Weights of a small transformer language model.
Architecture: RMSNorm before each block, rotary positions.
Each number is 500 + 25 x the weight over its row's rms, rounded and kept within 0 to 999. Layers, rows and columns count from 0. Numbers have three digits each. The size before them is the row's rms in percent of the matrix's.

# layer 2 attention output (transposed), 64x64, rms 0.106, rows 12-31,44-63, columns 0-63
100:476546513528523508492490492503547521479535540544499515482491517509516488459463486506509496477488506506481471518493460482535492478492553477470511521490460533515461541509482463522456521496533517
103:538500497459494491458513483500519489472443522542516535513498480489493490502495512490476565462499496505527485468491514493503458548480530511476514497498499469505498513497527423495514511529507538
088:532532437510557483493529495486510503475538478519486542514525480527521497476437506511490502536496498510491495476490480504507498515502453494538461497516480529502538476495486472512457511463472509
111:509475520439503464480558487529500483502500471508502530535509509510510506513541465491480521435481467499481511485489459532539501510479484500492510523512480495475494520510516483442495477482449492
106:501511501491525464547525482494507500535483529454522456477488520496479468521487490475490500514475462528482521500527522477568484472498483521495491489484491495534507455485541525546514478549506492
088:490454534509499542487502478516537517482522514513544482516479490500485546496509476481470510486523485503478527466473503525495560511442517501516495464466520487494499530508494502498561445513502514
092:473502479485496516501506546515498532489527514443543498470462513463519504473485450501542490491514481471503484487507467527447491498485487501458503502496539456491532493514443505497499482470514473
103:462493526492477475499467501492489503499497475518479562501505447525493542503483473518463469494525505519489467463505478544470526483524494479484506526494543527460495488477530542461491533525502512
092:501501505490490524506517501513511502474462497516512523465457573511505512493453460519473502528503499520496454501524510523473508504485491507505438510504483508487478519470532516491512501430527553
105:497523526507510499499498474487503499538552505508496534519542485524499508536518527488485479582478505520507569495463506486510533518526471543506474511527474518518524528458484513503490506495481518
126:504477524506462514522516483515505485510424513477508478478503530507505503501451528456487495478519469525461517491508528462524496477496514556506477485451458526496493456503523504517496476536513504
099:518496526512481503460437529514511497492528456531512498536515479492496499504472461505532516542511553474535487533483523515472492513491491517517527506504494524451531546494489522451491501471517525
099:494524494489445524475470475510480514511471478483492511459490510549504536517502509481468509531501451527495463520493526524506537461508525512505499559504494501531458505493517525474466454501467492
099:482509560515524494503495477494519477513514523455503490482513512550512531479519515488505485525495494473516506491477553466507500501495501496506471591513479520529440478491522517502497541480520512
093:460521471453511494515495472491513496508449485511518456470479494470489517478502518509468490496500475536472472474494492465515488481486499554469495536511491466487452524523468506541462498454513522
102:477476505466491511522441497533477494496515520528492478492510522467490492486539568485530493483528466527494499500495505558547473523501472467486501495511533463494505469459499532493471467489501484
108:528543487461516516506553521506526478502459519483491515531474448512531485534474507508512478485481517472485549505478487477519559522539470496470521515523483526516545501510492508514507498517536486
103:497488475508445471524513508481463506497556512498496493528522465481528473493494489510501480548518493485500515478483504589493484507492509444489480499494531501482467497502474526463520541487529491
105:538499484511474506506543500507517470517514461485479490531476495486509470528513494484454481422474485485499515470498499541460519486521422535500483486503525508495512496467493488510491468524477485
121:449477519466475462544464528519489525483555492472536474508522509483496522485507492484518486504548502514517464517479500536480489517498526480468530507526507499471463535493533512456527490483507531
095:525478482473454499496489489546488485489476461470503482513458493525495508524534512490494494508491493514495564541510536567510515520479491522486498491539504463506541525490522512476535482534469481
084:531515522502511482544473519477498494475492488471456527502491544576479480479502514521527469505540474510489528529507503492474558496542484490520467480520505508506463500544473516506516485485498471
079:489502527495529515501532482487499542543546503505504490489485520507526510504522469506479535427490478465535525465485448525481515512509514521507492489488470478499546506519514531535530447498500480
108:534517475523481520489468468504484498482502516502471519523489470507509473484470536522484498545527513512509503609481525464529505479519513510523492509477519549489503491512516503534492509511516539
094:451528506536493462490517491479473496485496471514511494508476507507445488502541528507532488514482522493509474471475533516486506541493504465495511489514530482537491452529525450434490510521470487
114:458517488491477450544531511518495459493522453465504517503484493502453499524486475484482469512520526469482477505481530495483468490508450462484486496501491509502424476496460493504497518501531516
111:514505515531553502513483495474512507480479511520475508514528506525486506504516517482469568575524523520440530523500488475527526510506488482563479505498485501521481531472511512525511526493508498
091:502436485519504523481529486561531519470518528457521485516498503493497529528516445494525520485514506479523550504468526471489509484503486491499487513525494516509555465478484469511498461497471522
099:513523466500533499458465536523454501492491536506478499508496450480515473495516541509521532449506483480514530494497487530515517506493544491456554487480482497530480480512469517490483506552520495
100:494508536512467564492472502504475541455505520500521494486517478524519521518496479528519530482537515498501476500495525513508510490477521464535518509512513515476538459494521473467477532546439474
107:447523522491478475497488498472485480487484507469489499484483516515454509482485483512471472520523527509460462513512492463478498517509517492494490535466497527498406480543509508487475521530540484
103:490480496490473474558531521501509531477515503447520479488513506479498498468471511500481464538519514509442498480490498478488509538465479472554478539469506490490482473519517546477540510489494482
093:511522485487537524500497522496502491496530497499493526514508504475487465477480472518485497508460508481433555510514433462478479541518510513522501460517487483499470466495531497504511533511559521
103:548468476489477494497474525474482487497460528538523504495457506424502478486477505483471457482490519533498521468526498504500504493485501496520560504513508476488556465486457490506480521498500494
100:533518520542544513510504503457461465506503492517460530550467509521526450493468491494500531501467503500502549510472486509524491527542557497516483481520533507513521476495526482515516504530495486
102:515495495493482508495494469510530477475475450512445531471479496576488539475418479509509499476510486516539511511504553505515543496501522499516488493505520510501481491507511467494477518504519505
088:520474499520464493498476479513499530447466528502493496518506473507484506460489513477531567569532515521532485519524559517509482489474547479501514533470506488474515506490496505484496492493471507
088:475467518506488548512488491514505506476517457504531510488524483506507548520523487495471512472525529510495531474466545491499547497519480515498517478465451521466498525535536531522478523515442497
105:470540490479476466493457484478481489513483534516486480518520537496504510434485452526508496544481508512512454494514514474523496478497566465460508532505507477500512514530466495496471491504495527
105:534465510469506488484502477520484528477487504509542492537531448489506521530543497472499485483506495455454512498492506466497485515497494470497549511552493500459508573474481502492511494525488523
# layer 2 attention value, 32x64, rms 0.0961, rows 13-31, columns 0-63
096:493496524497491533480488456501476519481502473510451529520495489500479518512479483440503505493501504532454469490503526535491540456495518481506483461532554523457485514468523490536478490523481530
088:502492550559492526512461485496494489523468492505532501456523489489466517501501484459523532504457492527529504530553529511534507548496495460492540467506490483542486506501495514461510519505504490
111:545523502505512527513502479484550557472543476493467492519520538532486518494516494496478478492469506502486478510490520521449482508507516450530510486529486451452477464490502506511499496496476545
102:511493465461476508473499492477510528504523474440479489468481512532488502517475555499495503533519516564528500477493495480520540524521471478487517455504486547476504516514458514481469503480525491
098:515556500509495499461524468517505469453525481557509513505503532520508486514483509527510493506516507514466539484500497503473463479514459520471501491502543534461505454497517508473543516482491553
102:520476541473509493499545464504564451530500532537520496510485448509493481506525516497505508460482511514542506504465492511515505491533510503488508526475521475485516483504477530574495485509501528
095:488528502499497532503492468467491510503538510525494490495480463471523470471523529533502510489500495535464490521520485500506470500424516474494507539532514434517530475522453510506537530494504493
089:462483524523465481498485505512532468510496479467508480516498487455493545525489530479498460481479531483464528527506525502503423506473483482502456507494500506532536501452518513525503479492515462
101:461496458480498506478480489478513535523479531457492470465502495526557496505512512496499486515430486512540467480538534505491510499496485510460514485486461491517459484475467499499503554518503485
122:480529511475510498459515546496515487500482487547439510571497501542519507470468504526511510484480505528468520495472491503521476431516481489480508485504503487477495523505538507482524523462511499
101:480518509477503493484523478528508521556517485511483502555496518492509492514501456478494498515484443494490503505496505507490517475490502542449490491526496512521502468474492483499467501477539598
103:491500500519507566500478499453519502493487530510485526501503511506509514497509491604502494493479470492491525493493522505526434536506505494492497525533531489503501500474487465544514465478509481
103:487507482461491471523481544457503498468492513548494486540482508518527504520505493497469522512496527433492468522527514503487504488514509514519457512507521526495493479501467447505456527473534451
092:512498526522520540500502485494529488480460504485528504494505505512530553484511505507499501562500512510551551547493518517466504460437515474535516491487531530486472501501478541526482486504509494
093:547490502511512524486516522490495547539498532466507504508520535480511469472505500499492531475480506516491500457505508474484467477475504483513510462496488525491504481513521481472522467583566524
107:511464526464509460490537474452558498486475462469477455473504476511510498467507501478466478521502515499492451524486494492551505526499496532491502478481502493488484501504479473496555532497482537
097:493516477501476441495499497481489509566520495484515497477507465505497462499509508530492506484472491499532482476533499491530490484484525485553550533512491543505523478454485482449521525508512545
106:476464529473497530519539503517510491473515495528498515495514479490535473467475503496512508507497501503505496528457476475538490566510484464522497472496450503503501467486471503466449526508476436
112:543522460466484476472500510529465521525532494479486505537473486489532528508535489526472523486507497489516529515478481547484502537471496472489444546492529485464524460487507481530510526489513495
# layer 2 MLP gate, 128x64, rms 0.147, rows 0-51, columns 0-63
080:540533489512518505513517486562475475496497436540527539503472510519475532487486520485496521495496533552479497515481491478494468471515548533474516461503508481499500501516543516521542498494506508
114:472522526512441522492490515479538460467482467527515479479514502480503492482462528521526495541522506492466488535511520503465460488573492508487517469500514478485461466504501520509486472505503468
121:492523455532455473572485502491470525517498506488508509530523521487497502482519515475564465452499513484510455508546490525505487506531507511478510494547493495485461498519494486466515496505531481
105:516471455467493511532480502493478515527510491497525516512530480475527527442497498503494457453529495491525491526466470492501498477499510477452516521531495545454507524519514491452539525530478506
109:499526507501490479520490486508480500521463498536506533486485544487510509437526446499497509429508501529488545503506500543503476513533561503485480505510515490479473483482477482526510531540521502
108:499555527499490510485489530499468499447442504515502492508497499529501527506474482497493536541459479522500477504501465470496508498499513546524479472494429494499488497554462510521471483486522484
102:569535452475468486496482520535502507505475434506481519478508493530552494444490510517487522508472477503507471501481448502534515530505515483503492492508497513462518500525509475487529501525491519
097:495451502499519515475499533517442507516420511476583491501522486451492487486484513522534516479538485513517504489487491506496505526476523465517495517509508498491457527513489492502493524500482477
109:522478510496514464486556489512490492518521508498472478525534514516540525506502491511563527489507509514546513482493485506476464498507560510497523483551518477464490493458560480510509508528528503
116:569529509498521504507507498485475521548499477521544523499470498472499502480498507515525473493480551548496507495521473473562480500506494499461470494538491462522471510477508473492536508536493521
103:469495509493490536503522469493514536486518503489515465503530493536514518549525524468489511475486489529538506541463496520484527533497495463499474545496493469443516504523526449547516516516517507
013:516510510488481495469470501485488489495513516520512530538560518493452471504514468461503434500506474489501551529496496492513526542514495489538492476522514486525525496519537522473435496512513509
107:496544480526500500505543449489510480538504471520504514500503479493524500490483491523466517483473507501524516507444431480490484524548518494523489501487488545494501511535458515566527491497506509
083:553505483511502493508500539505517485484482481537475538507515455477528479445506481475536513524441519461529496495490505509509502525487499442503520465528502490468527512477465515502544503474484496
076:499502490497493518444471518540537482459480525530463525496516459507486478528503517486496505510470496503496562506509504468451493516501476480505515523514462530452495517538503486559504481533501498
105:497504522524483514542545483480500473450514467536497432506504456501467541489511520506503523538515528476477490489525492510473500469525487456526518489503532477479535481503493535503489484478487462
091:444471448521502513518507456532474499502455516477512518511503493500503498534465514525507472503519515497495482483433517484478564532510528489458520513482469515508479507523474484519454505494496495
097:512507501511516453516527516516464505552479477514500505515496524434495517510489493492524488476497484528533477456484506534486479515490527489498541470535522530538478528469526477489557494492538523
096:506568484483480532470510475522490499545498504509494530479523478557513540473507550502520511488478493505513489508499464515492475448548491505502469474461468530500504490519514510521507489498547530
107:515488471497473545492528489463494487478492499471531513490548543508538521495450510513503532528470509559511528524480462494507537514509490479517489520452493500474521510483506502550457527494511486
100:524516465483479506545472501520465555554481529523519523523521522509491498474511466465521495491488510504528541460525476512477474483530516486483510527545477520516459526507510507453518522484507507
085:535513506495518482531528500466516493481491435512500486489478485455501504498414524539518547515488472497510498499499506528463494496506489499493505492505496454459533516552464493512505489483496466
104:510475525520497509501509486497545518464545492471539472496581469512448525515484512521513475516525496460468488546475492481466493498478513475551492510506508517499487494528490519488529501506466507
089:433502493522460500514521487503491502496503493505491516526504510551495540529480515497516471497508504496487538531496497509484490514481483470560512490506491541474449548454498516483461524541542490
102:504494455477477490512510508538469491511501473477475526536520495487527505476503498472518465463487487506528486488517521534505520500492487414486513484495502453469483517473515499547520511529438505
098:446451531516495489505448526505506488505517462515513447477488535463477520466478502504536473514537521518477465530522508475484471470498501476495551505520518478489488515484513496468492467508468494
107:487482453468468462548522460466481533529472498503531471481469543495533530479457501500473505476468518499488526508502488493539501512512496525492519516531510453520484537461489486492500493491488539
086:484481516492501489504516483513508482486518498499517419478535502533491505512479487475505474500532507528512458528498501496469427514468519451500515487502488474483433466496501525507508474523506460
088:483532560546471511487495467516500517533487535484530535485502467488494478518446480539496567489474496477491487544496523497525509542507510520489475517486501500509478484483490487487487497478460459
106:485518509479521544474580473532477501522496553481522472525517543532518530486525506460500503481484503506503522496489446505476505480488483498482531519549511521501504499520485467483489529468475501
102:511523475493493498514469498483487506495462479471518474490461485492523552502492517465517470484467546544502511517459462475502495497508470490475533524553499512462533501465528481544501474483526530
109:545535572500492493534553469550503506531512497497513492535537447489478504480536516485495518474498463494490500505502500473517471492526511525492453513511520498495485494518533490540537490513478508
103:493508520492501485527517529499492478503479495503548507494480543454528514498465547454499555464518481485534521479432495550524478488473506495483499500506489557489500518512505510496523477466489501
099:537546484487486523477553534494499499488507507494530529496533476495505513506496495496478557526526524540535509520487524504503519501526565454506489512501498457481442496493507491523491471503495547
107:489557490562489501450494486477512519530514485529514518486496492527493519483482512480510549529452495556520510488509465517483535509521498504526459458467473493501493487485470480528499538504484486
108:511534455499503508514470449471476542530486493499562506512466530526473512515498495471494509480519495468474491497463493448533484493516531521481463511540531517489473481503544476494516483477488478
098:492531543506523491526521470554503538488496502488506529518525473490457474516500458504503517473481479510486458536504521481533463484484532484483484505514464499468532472510466498551536516487461482
080:512563510507497487426479482463518487531505472552482506507500501509528498479500517537508525508464478526487525489476474502490495517512486501579458468527508513505511482503503456506501521509512489
105:486533494501500458478504512538497533521539533500517500545475510448532511441478502507529483476480500494518494450476545481496504505465496512504511506535503488485515521543485490501517439513488539
093:506489503542485463489479476482523493483501497484544486495522537478475485474514536484491495488467516479511507566494527470480507539497494485538489468493477527528518516542534538510501484559510455
081:514498479477532416508501542491481490454502503501508496499520467495486500495493522510498516535494512503505462480490508546507548476488530437488469551507533490485497497473455484493483506477506469
113:545525513467487489488546463487461508493456517467491468537479494492458505475527515459510500457480518481479476507483494487516484498495563492484518534506522493495503542517511482527457488478463482
084:549485490446528492475496455528486526533502507513509532484468543467521513502479488495486538507544524537484485486487489452510451494491530529464535536534501515517507504518516492474518477518499503
086:497506504533509513472484503511482445490527486490488509458512472521478535477449520519514519540474534569480504475486455492474509510544532488509478466488489509488494496500493521552518518501536473
122:504491496453463456485481498487512541512441518472487486510452508499505528456512508497532481466523487478507485498471509465509517469495487489522472568499480549484504489543531490501495509530516515
109:482493485438456516500501506526508517481489495464514555537530495526507547486463507536494487511488491514502499538493492498515526537458499467512498508528470523480506467478557519481486478532536516
103:489523521516476506520498490473465497465504498488474493487547446513464512524522494500501524501473528524500511533509444515452525504484480468506476470462500486485493472510500520530442522512557525
038:527495492507502520513506474513483539489493487496492551562493491494493519515491516499475492482515507521420537523497486451489495513491494544491519542487450497461525510508556470485495468509484496
109:492553508529512502515515470511493519564487494495499490501509544516515549510501508481524510488473500520505500498558490506505490532531583495476486540481469504485460525486490506489512515526514543
100:496521490520527482513490516499499477530482546435528487523474519494508479502474499488490495492484519516530502479466473459505522491520542514508499509497490488498498533529513412521458555467493501
122:477528516518498515516541486520514534502505533456525481489496518459506496482507559466572545465486513506505535496481485520504524483502499533491463492517477522455468522535509503513523510512522524
095:531511507499507488496477456461483451556500484490545530530508530457527497465493530509486480474487485501506503457499492516544504476483531500459505502507429475489521508504545499515513522493487501
# layer 2 MLP up, 128x64, rms 0.133, rows 0-51, columns 0-63
081:473454486525488497530504546510521502479473511504510472513506514496479465517501510501481502459497508469505441491531521508487505499515478430476550519510515522525468520519496526505447502506454541
139:489505529509445493515459502506485450452478523514489478477507525493501482468458496508531496534534481499465463522496505474470457496550515535485531461518467494522494473527516504495525467509496483
101:495511475510524470564471486474446526524500549489506524526476510493478476494500490462494442471510513461511469509527515474494510476529502495494508503509513514523465487543498499462520531512545472
104:477530469508488469545495486489471494496473558534463521491498529519492504499472508483484509504495553507493469457510496500537472522545459465492515470505548508511466500511508484468491473486550489
106:513499469507498525478507538489513484534531509453494473535495490470504518535516538480475509528461541438519445485516468482526499468453478491533523506524469512518499528511517494515496529481489502
110:553506485471518493487491465553471472493478548500507510485504491496507489496524485477513466507495491501535497527538497471536480486428501508516547509519482508502511502492566491457489487522470528
094:569547490504484492498461508517497498516482498516497564451497485543503477464477507516473503513445476478523477506506464495526515477495519449497494518471501473509531501515469467487486490531486494
101:478491502541500487502507493501532473495545490526476444477533508535473478506477538524520493526502496478444510503556513515490501475516506504472525500490555444504478500473489515541506484515508459
103:470509481528485554509504506519527501494502472506566515508508460505500511463516514443482514491482518542480509517506500548517541505517455469471448507485478506485499489525458506512495469484468498
110:509540510523505505522512514505462546523515496440530522472533518503485523451507470505471458496512522505502486548499500517533491507485509449511486462488508522525461480486539498455516518505518538
093:522522456498500479499507533548473472522474466485498485528529516471505524453528480523526546507507533471485496448547469516514478496491519538496507480520501504522456514463488513487505456497475503
013:495513490535490489487487495450523467515513469511504557470508511453510524454523509466506449553480484528506456497502509520542517505473545456479482501499512473521500498514488501463473515510509519
108:512485501505499516520513462526523476508518475523537504500502493491468485518523462545441504483534517476510488479502482492507503487527543482487532513492522552500502493496532583526531448505495510
094:489475502490501516487507464478510508503512508506494489514468556473520492488527488508501507493500461506483514488471469478501502527504509533539469532505440528521517528523575502529554445511470504
073:497489494478501474465516495508456496503493486499521457540485482527544575503492493528524518488558525476499481487471497506501500557486458482511494477513554462538520502484511500473501512496514514
101:528506500537502545509539479493449505519478507556497514557471494494514454496499583486511481503503461491494512497480476501524470516512509519479485480478487489508512468531524485487517471524533505
091:466530508540525508501568490521471476516454506536479483497479490464491519532500510529498500528492496446498473492497485500491543491455490445531499521480456526485512496518478474511461518489513508
095:487467550525514489506528453516542465522508532494487498495507512520507480536531539507511494521433515516517504474479482464541476488454517543497478511518508468514510506521519492544485478476511479
092:512534493502495557487494494504492476516504479504505523466521474559513508466486547485495509493470466551531523481480470492466498496510515497533481477455468524522523475566515493501519494471509525
110:457442485510483485511471519522536508468511540472532492506499534453470459477507472509463513483517538525488502476495501482477476501529498479445508501482561492470484501501503516502477460490485512
108:494492511544485487478540488527540485497480474500501498468528475481559512525498514540489509486482472482509491549481508501533484572481501500497462470487491471484535482529463493520531464502477514
088:521498482488505479524487532491520525465487462474513511503477484490477520512479522538516514461489517468525448524507465531473536483465510484526495546501549490439495530506489487506469541496534512
114:452479493496477532545469488510509531459491505494509511489552506510469526465456465517492503474494501483491493537511554495487527521527520483521460493492547534452482484505488503517524518491465524
091:506522495504475523528496523531457507532477499481528537454480522546497463520506503481506519467505462500474468516519493507534503482509489532519474491465423532522492496469521472479461488508517499
108:485488477446473517526507518469512535543476496436494512513457534487493487492508495469497468461486503493481492511486551534510535474519475501463475512492490493491496517506519508513504569532502468
101:517499480544498469514531469515579488517503506514505515509508500544502463504494513564515479504492484507500505494516486480513443492462525544496499493522494455525497499531486520497495474537554498
106:506455521499499484500477480484474536532479493494508472441486532522507519503513491508459474498492529492468477499511489490530516530442496557524517486535482458519491518459489503481469494462464528
095:468527552503512459548507455518457507508485489467495496490492510493496494513513507482507513473513464529499463469517444497491551489519542531487500527478482512495491509528461488543517525454508490
090:519447529504495543485487480482513495488536519494471474517558465510463530506490533524527468516518506504481501502480502551477530501510440483505555495518542495472494509493497543479476497508493504
100:526511495514446466510487491491510495486492453510507520497521456463532483492509481523501545505486493529494487503512528481516487562528526458515479512464473510450483500487553489515540487530518531
095:546499473471536512538437510510495524502460523463522489484461495481510484511511499476475465508484507516504487494506498486490498473448466521503538502528469516500555495470531494519538468475518535
110:556508502506526493485500520534527482494561452511515537538528457497501496489556505539500525494499491474520488486524464507505515505497468465525532494525509473471518511525516493490554521507468501
095:499471525465478494486475455528508507518526498476514482501549477542487472486530465544508477516505520511470503530538483461484529478518498500466494553508503487465468499480488469489523503546544508
099:532518511477510522485493539482516510474501511477501538484480480501482481527494491518470512528561492489531483525505553481505517470509533471523493499466511464544430501469496516481502462523493540
106:495507537494462498465454529496498499502539468519493523516500462512465466513484520509498473478521453460532471503508521484515523476491521520452479487492519539494479484490526541478517465510547461
103:468523508525499491499537513507531461501486502522460506497504482549519485496481499520501491506479521549550532493516496489489485490545472469483484508478503488570516491488472501540472494558497451
101:463518543529495529479493504483491514478517525487464508517563440499437536496492511500498463509507497515493500520463498495515491520506474427502534507537504544479492504500489474481497527497497494
077:500481483505481517505447527497504489490543479512546483523494503517485506502537503551490478488502476530510483483512474543501491463481523519521496438520541502515495481463503452436508490529508473
104:470524509516522435485523506529499545512546543498525492537479496485505513480466496494535469485478504506524493458490548471503527480466471501495512498522496489498527522528476503493492438517472532
106:513492493461535498476514504498494524514508532456507524494456508477535483517510496496505494498538534488462505492478462413486474519463525551492490527506471508498514491507517472489506537469542487
080:487445470491493500491496494526492518479480543511514490535513498522496479552531496460543473465521523459495493498506508473514509460521488499484546561501513555526484535458510498496495512514485516
110:421509518521474495512478501520518498506528480515528527467537501510544528511470499516523526502517490540510543496483476480470487498550462482495468473500511532516475487481498507501504501550553502
087:500542519538527491543466511517505490534468480526489493559506469504462504506520528483494501500497490506501502528548538464442524533523479508480516513472485502499519499502478485552538494539487480
092:471498500532497552496497514476473522501492493444491473542531461501451482510516492509495501505511506507513507434503479546464497529526492460480470478511520481479489487490501554539534524499485504
111:420528459557511515513494488478483476532495493494472493506533518525505499517495489517469471503460506499506464487532498490509487463531472502477485516481507507552476532454463494478481520470511494
111:461468473519470472533466464481514469532521526481495497489504511522447498509473487493509516473461477562469513483494505479554485499518500518484499489488513521531507491509519509494503493508469424
104:502483496482552481482498505533480487484477482482503459514472522490558481485518510472500480504521463495476473496480541486525463526476535523484505516533479477467539502533494484483555469461469482
042:525462552499509502462483453516493512469493496510518469480507517473473542493530517474542463496520514478479528529459504478496475528473502535531492476518467488478500487436534496474520482497503508
107:481536523534534513517510470528517534541493518469505494473509518550518530542490505512509486515478489528467488492528498476498471523523548508464477523463474511541483529507464542481516487514518536
111:479504488523496505515489582467546459520473499459530468512496507493480484500512493503492465478492487497518516518446534512487478521489489534509500465530489486464537478545465491535505499486506531
118:485511522540531533518518505512519551506516528474485501476475504475485461539505554475545532485482484488487522501497504523494522475504507542521446456488478507510483508537476536506528487492498547
095:528514526536523483493480480542438517490502520480514473502491472483469543526497558462512462487497512527496470499498469506493491484535515479459488503494525550476521497476498485458515535480468497
# layer 2 MLP down (transposed), 128x64, rms 0.128, rows 0-50, columns 0-63
084:510450510505462510499488468466538513516484481528471486485542491492493495476485540480518498530465520513483538549500524482500497491510470518535534531498482463498431469523538505497485495533515482
127:524497463490573493492516506513508550553521493492495541523476501511512481510529457496486502441479500524562521457508494536513512508462499492507482520505485525488551491486487489494492526506503498
104:539485522504487510531414481488506491482476538525509517509459489485488512497419525515469482475515528502517496480505466488509504505489459488464490499458524490486532488526497538515506481492498483
105:494544480492477463537489475493483507486403525513479502492464503511494508530443501491503522525497524476483460463500460499511480515543488499477490492484514515514475501517517482507462487492542508
096:498520483482446482507478510483489507506465490496510498471487527477516497453534467504476503499508486494500521500478506503504497486536546493438511510553543493491468457450474500548534521529512523
104:516504501504502553535494502485508531550476447504475492500463491512474502520464523501467551491471504490470489474466484513525504495527450523455459489509524479475515475487507553473493482484500510
094:453499520510545530480530487512484489541512516509490524551491454437510483501474476493452503484511486499535509478502527477510512511511519509486502472517504489546478424495477510531523494505513514
112:476517507467451488541451492501523498495595531508472471524514506523535522489504488524482490503459498472494490528500522461507503478503489521506488476519488514516546521480475491491486473524517529
104:502507479517474548491492499490494449513504471501519516512544481506482527473489500460509509478506499534517505551446487520485512509489502510476493464469443478495472544483514511474518452477459463
113:473448489477495499467464481498514519491447500453537482487474489504460504491475473492471505503469508487496510523517484519501490474504442480520503517508543454467498444482501507483505475447506482
099:480530451481474496493484508531487481480491467490507447527497513481525544511453519498504509469498530490503539475506469502500483487464525507513504526535472502485417501467499527508517474460489498
014:523489519490508464500460499475498534494492465524490497549503494514523489476419462533498531484510574501491511494526505497506531470484529485521522478505516504462445503513506517467511505492514505
105:486467495476546493527478525541477529491499470482476490482518480515523511544470492506512472546511553501501501477515505505504495471487473482499546477519498450485484497462515568467500471494466495
091:519508511524520503490494483483510552482460567501503512496524464491546488480531482511559523520509551478518535516518519507520496521463501454512523501499509518512472464522464516515531524513474489
069:488548499486471502504488482509520484512472494504524552497543520503491491517513575485480468491484457533482543508473478496490478485466474466501518532519508499435484532537511484526504485518507509
103:508502495474521454485503471495501508521536500476495516482548496498487520488524393489526475456493502499523524537478499509526513503482471527500509496524525477513473547480496516509501545496503523
095:492488469509560513509528501546496450491441489516500537511483449462517474496490502504516483460493439500493518489503482490506525494509491501495509509459485508480524474484497529501456515443496473
095:468507527481507513517537524503542511517517509478516499536529487463543521523474502538490483480456505512484473490487479505528482492450561507502520491543482533522490542471488487538545479504515497
089:480476505519522514512491479490504488508496498502460481487455493470494494503428413492502519547489484476492463500523478527518517508507534505489477508491527480518468501477492507503509457553502459
119:458469479526508527475476512509511507480508517483571506517511553501498486509544540488466506503543478526465502511499547462486501472488513463467501525487510508504495498529513493487523498475454543
102:494495465482517476434561507492523501517496498471491495492547499487543466507564502526484559521524495501494474520497497467500468526497533506526488466530486498489532483472491486525517493473514506
088:509465520528517544488504509484526499510480479481483481482496502473479494479416552546503488526508466516505503522530482496494469500515497485520528494487474472494536494568529494486492516507523456
110:493491489486521496508498503486507440511575494513511489483445498479512484478510535483498506509477493502525532503504504523519496469489515519430535471497524477536517514490479496461505480515561462
094:518478479536496540534510526512468555495479506491517505494512535508508511525485449496547487524539515501500531515496489540483512498508521477546474462469522515497569477508513512499478512488537473
107:540470487472521484535531486496488516473457485477475524484480505523551527504468504481504449482510496492494509500500541529520505480517454487446513491509499494511517487494526518495518525530421482
097:501526520504531458530514486480505522506489513509513467519514500511519533509515504512484538519468498487476524491475481577553484441556491507514481490479531510486500526503505494525525518482441493
110:499467496496503501498484520490494536485502505517538521444460512503503512515475504519486514465478501489477528534506511509514488509495477537527544515540480441513503543458481549485506476447503549
092:511455470495524507506512518485510505488483500498516500494504460509501514537478460466465525529466538504533516546489515473481441515505521480489491494525498467530506474475507496446478505559531536
093:499475493509464494544516495495501527487577472510498502471480553501533480488541464450502510491562467511522490492511472510475490460494510464510505471488509542512499524496521479525508482488512485
108:537512455498431474516475460489496499489532491491477483471498474476531520462465521525486512481488521515545506491492519472518492524536527474491485504482485520468454523486559470508518479513505514
101:531500479472564524524441532513496510471462491472522495457464491470502497504489453482504467469456486502508481524506494499511506479506480503516523486486488511519543478451501539503519466474486521
117:497473484501510496500476477510541532524496482474493501497518475527457491505520467509538507467493492465517508488518487482512517519515489464494494452512486503498547583467486543490500518431487511
094:491514488491465528490513465475472507525503512513529504509549506500508540466580454523497484482485520558518548524532497477510495494507523527491492545499499465504505471495481454507515506507509515
100:483488552512552501493427496497511504487474492510449474511480487496489483494500488503476450477488513467463504500536505543494499503480464501522535492500513540548513519496529501477515507526514449
107:485446521487532542509506482525507496467470516482539473488530514470505506514517501479510461497560491453493488487499502465487512509502499470538541532516534536519511502500505495478515429511476501
104:459461495509453514506531510521508475481513552507475449506528519494530470499514502489484473486532532551504498482471453517508496502504488502518492533470481494539518510543489490477468517551512534
101:523423479528498514518492517485527517478538531528523502464478484486516488519520467498545538475515510467543476504525505514498513489527512545487480465482477520533545517528517514482492482513488472
076:505511466473555504544538551505499555488506495477521516503551506508506504526464486459500492481554504482458508505515507481483483491502489466486533516476509532495519477487538526483534525505498465
110:509515501496568484490504516501501516508573523494529512504493478498473484498442529521487494503487469497516516432494501451503511483468447514520517472491499490476546501521497539493501471488485495
104:524499488549459491543504472512525515519478487511536503477525540514478488486544516515473477442488489496555514524484524524489522476507464503529500456514490470478514557494489506510485493542507497
083:499555504496506498521520503525461493439534472529488522525502451528521492521471499455491494470495508487491451472509516531533494512506534497505485548538508521518484513457455501500512480469513491
115:466476506513461497505479485495521504499574519513537485476494534468553524505485481482510497533543495518534502481479482528486498481515508486499503509512465519506436483506508510510533502559543488
085:491504470512479504539483502461526477539489542517509488511501494500468512502551533504511491486553482515511516495514490514508523507476454462516480481489500447463489478489499469560563499482514522
089:461486503458489474494497494519505505469547476520503509499530525504520504540472578510497472495497496506516466557476519437494485507489477518503496499489521473458491511487526480463483453495498512
110:508510476544455478529456507505504505483492507506562517524490495508508481491525488517499498490506495476506490454512482527515504527479502475453444494501520513500456554493517511463500516445520549
112:510494492475499513513510475465513529520492524504522509507454545534506482509504503479548535499519510490560505509506498459498490445530492467518459459512513491521515542529458501480505478508447487
098:493486499482454524547515529508535480520501518504491559484528465465424508464516480485476530488484506520502497487490470487481524497507483493483524473476501456498456528478504527485475531509515526
041:522541519518547503527488530533478555509465455512528495480482531497529501466500507534540479472483498513509506516521476492469474495509501486511479510523485464463562530469522507485480535511478508
107:512459494501540514509466519507515526494508504508489468474510485514499471547476533529427500469523503522501482486483465477505492494491457537503470488510469508512552483521534534485473488507494443
109:492487483474493492507496542489509487503490524448514465496518473465482474496536470498516450457526504512508491521478522476486470530478473485508497478546515518496559457505454533522521504454486505
099:509467495560538535492495530483527490485516497502450512459481513478509440489452540515492492456494453485469487496529469523470495494493488513530507468479510490505516526521479527479515479493498470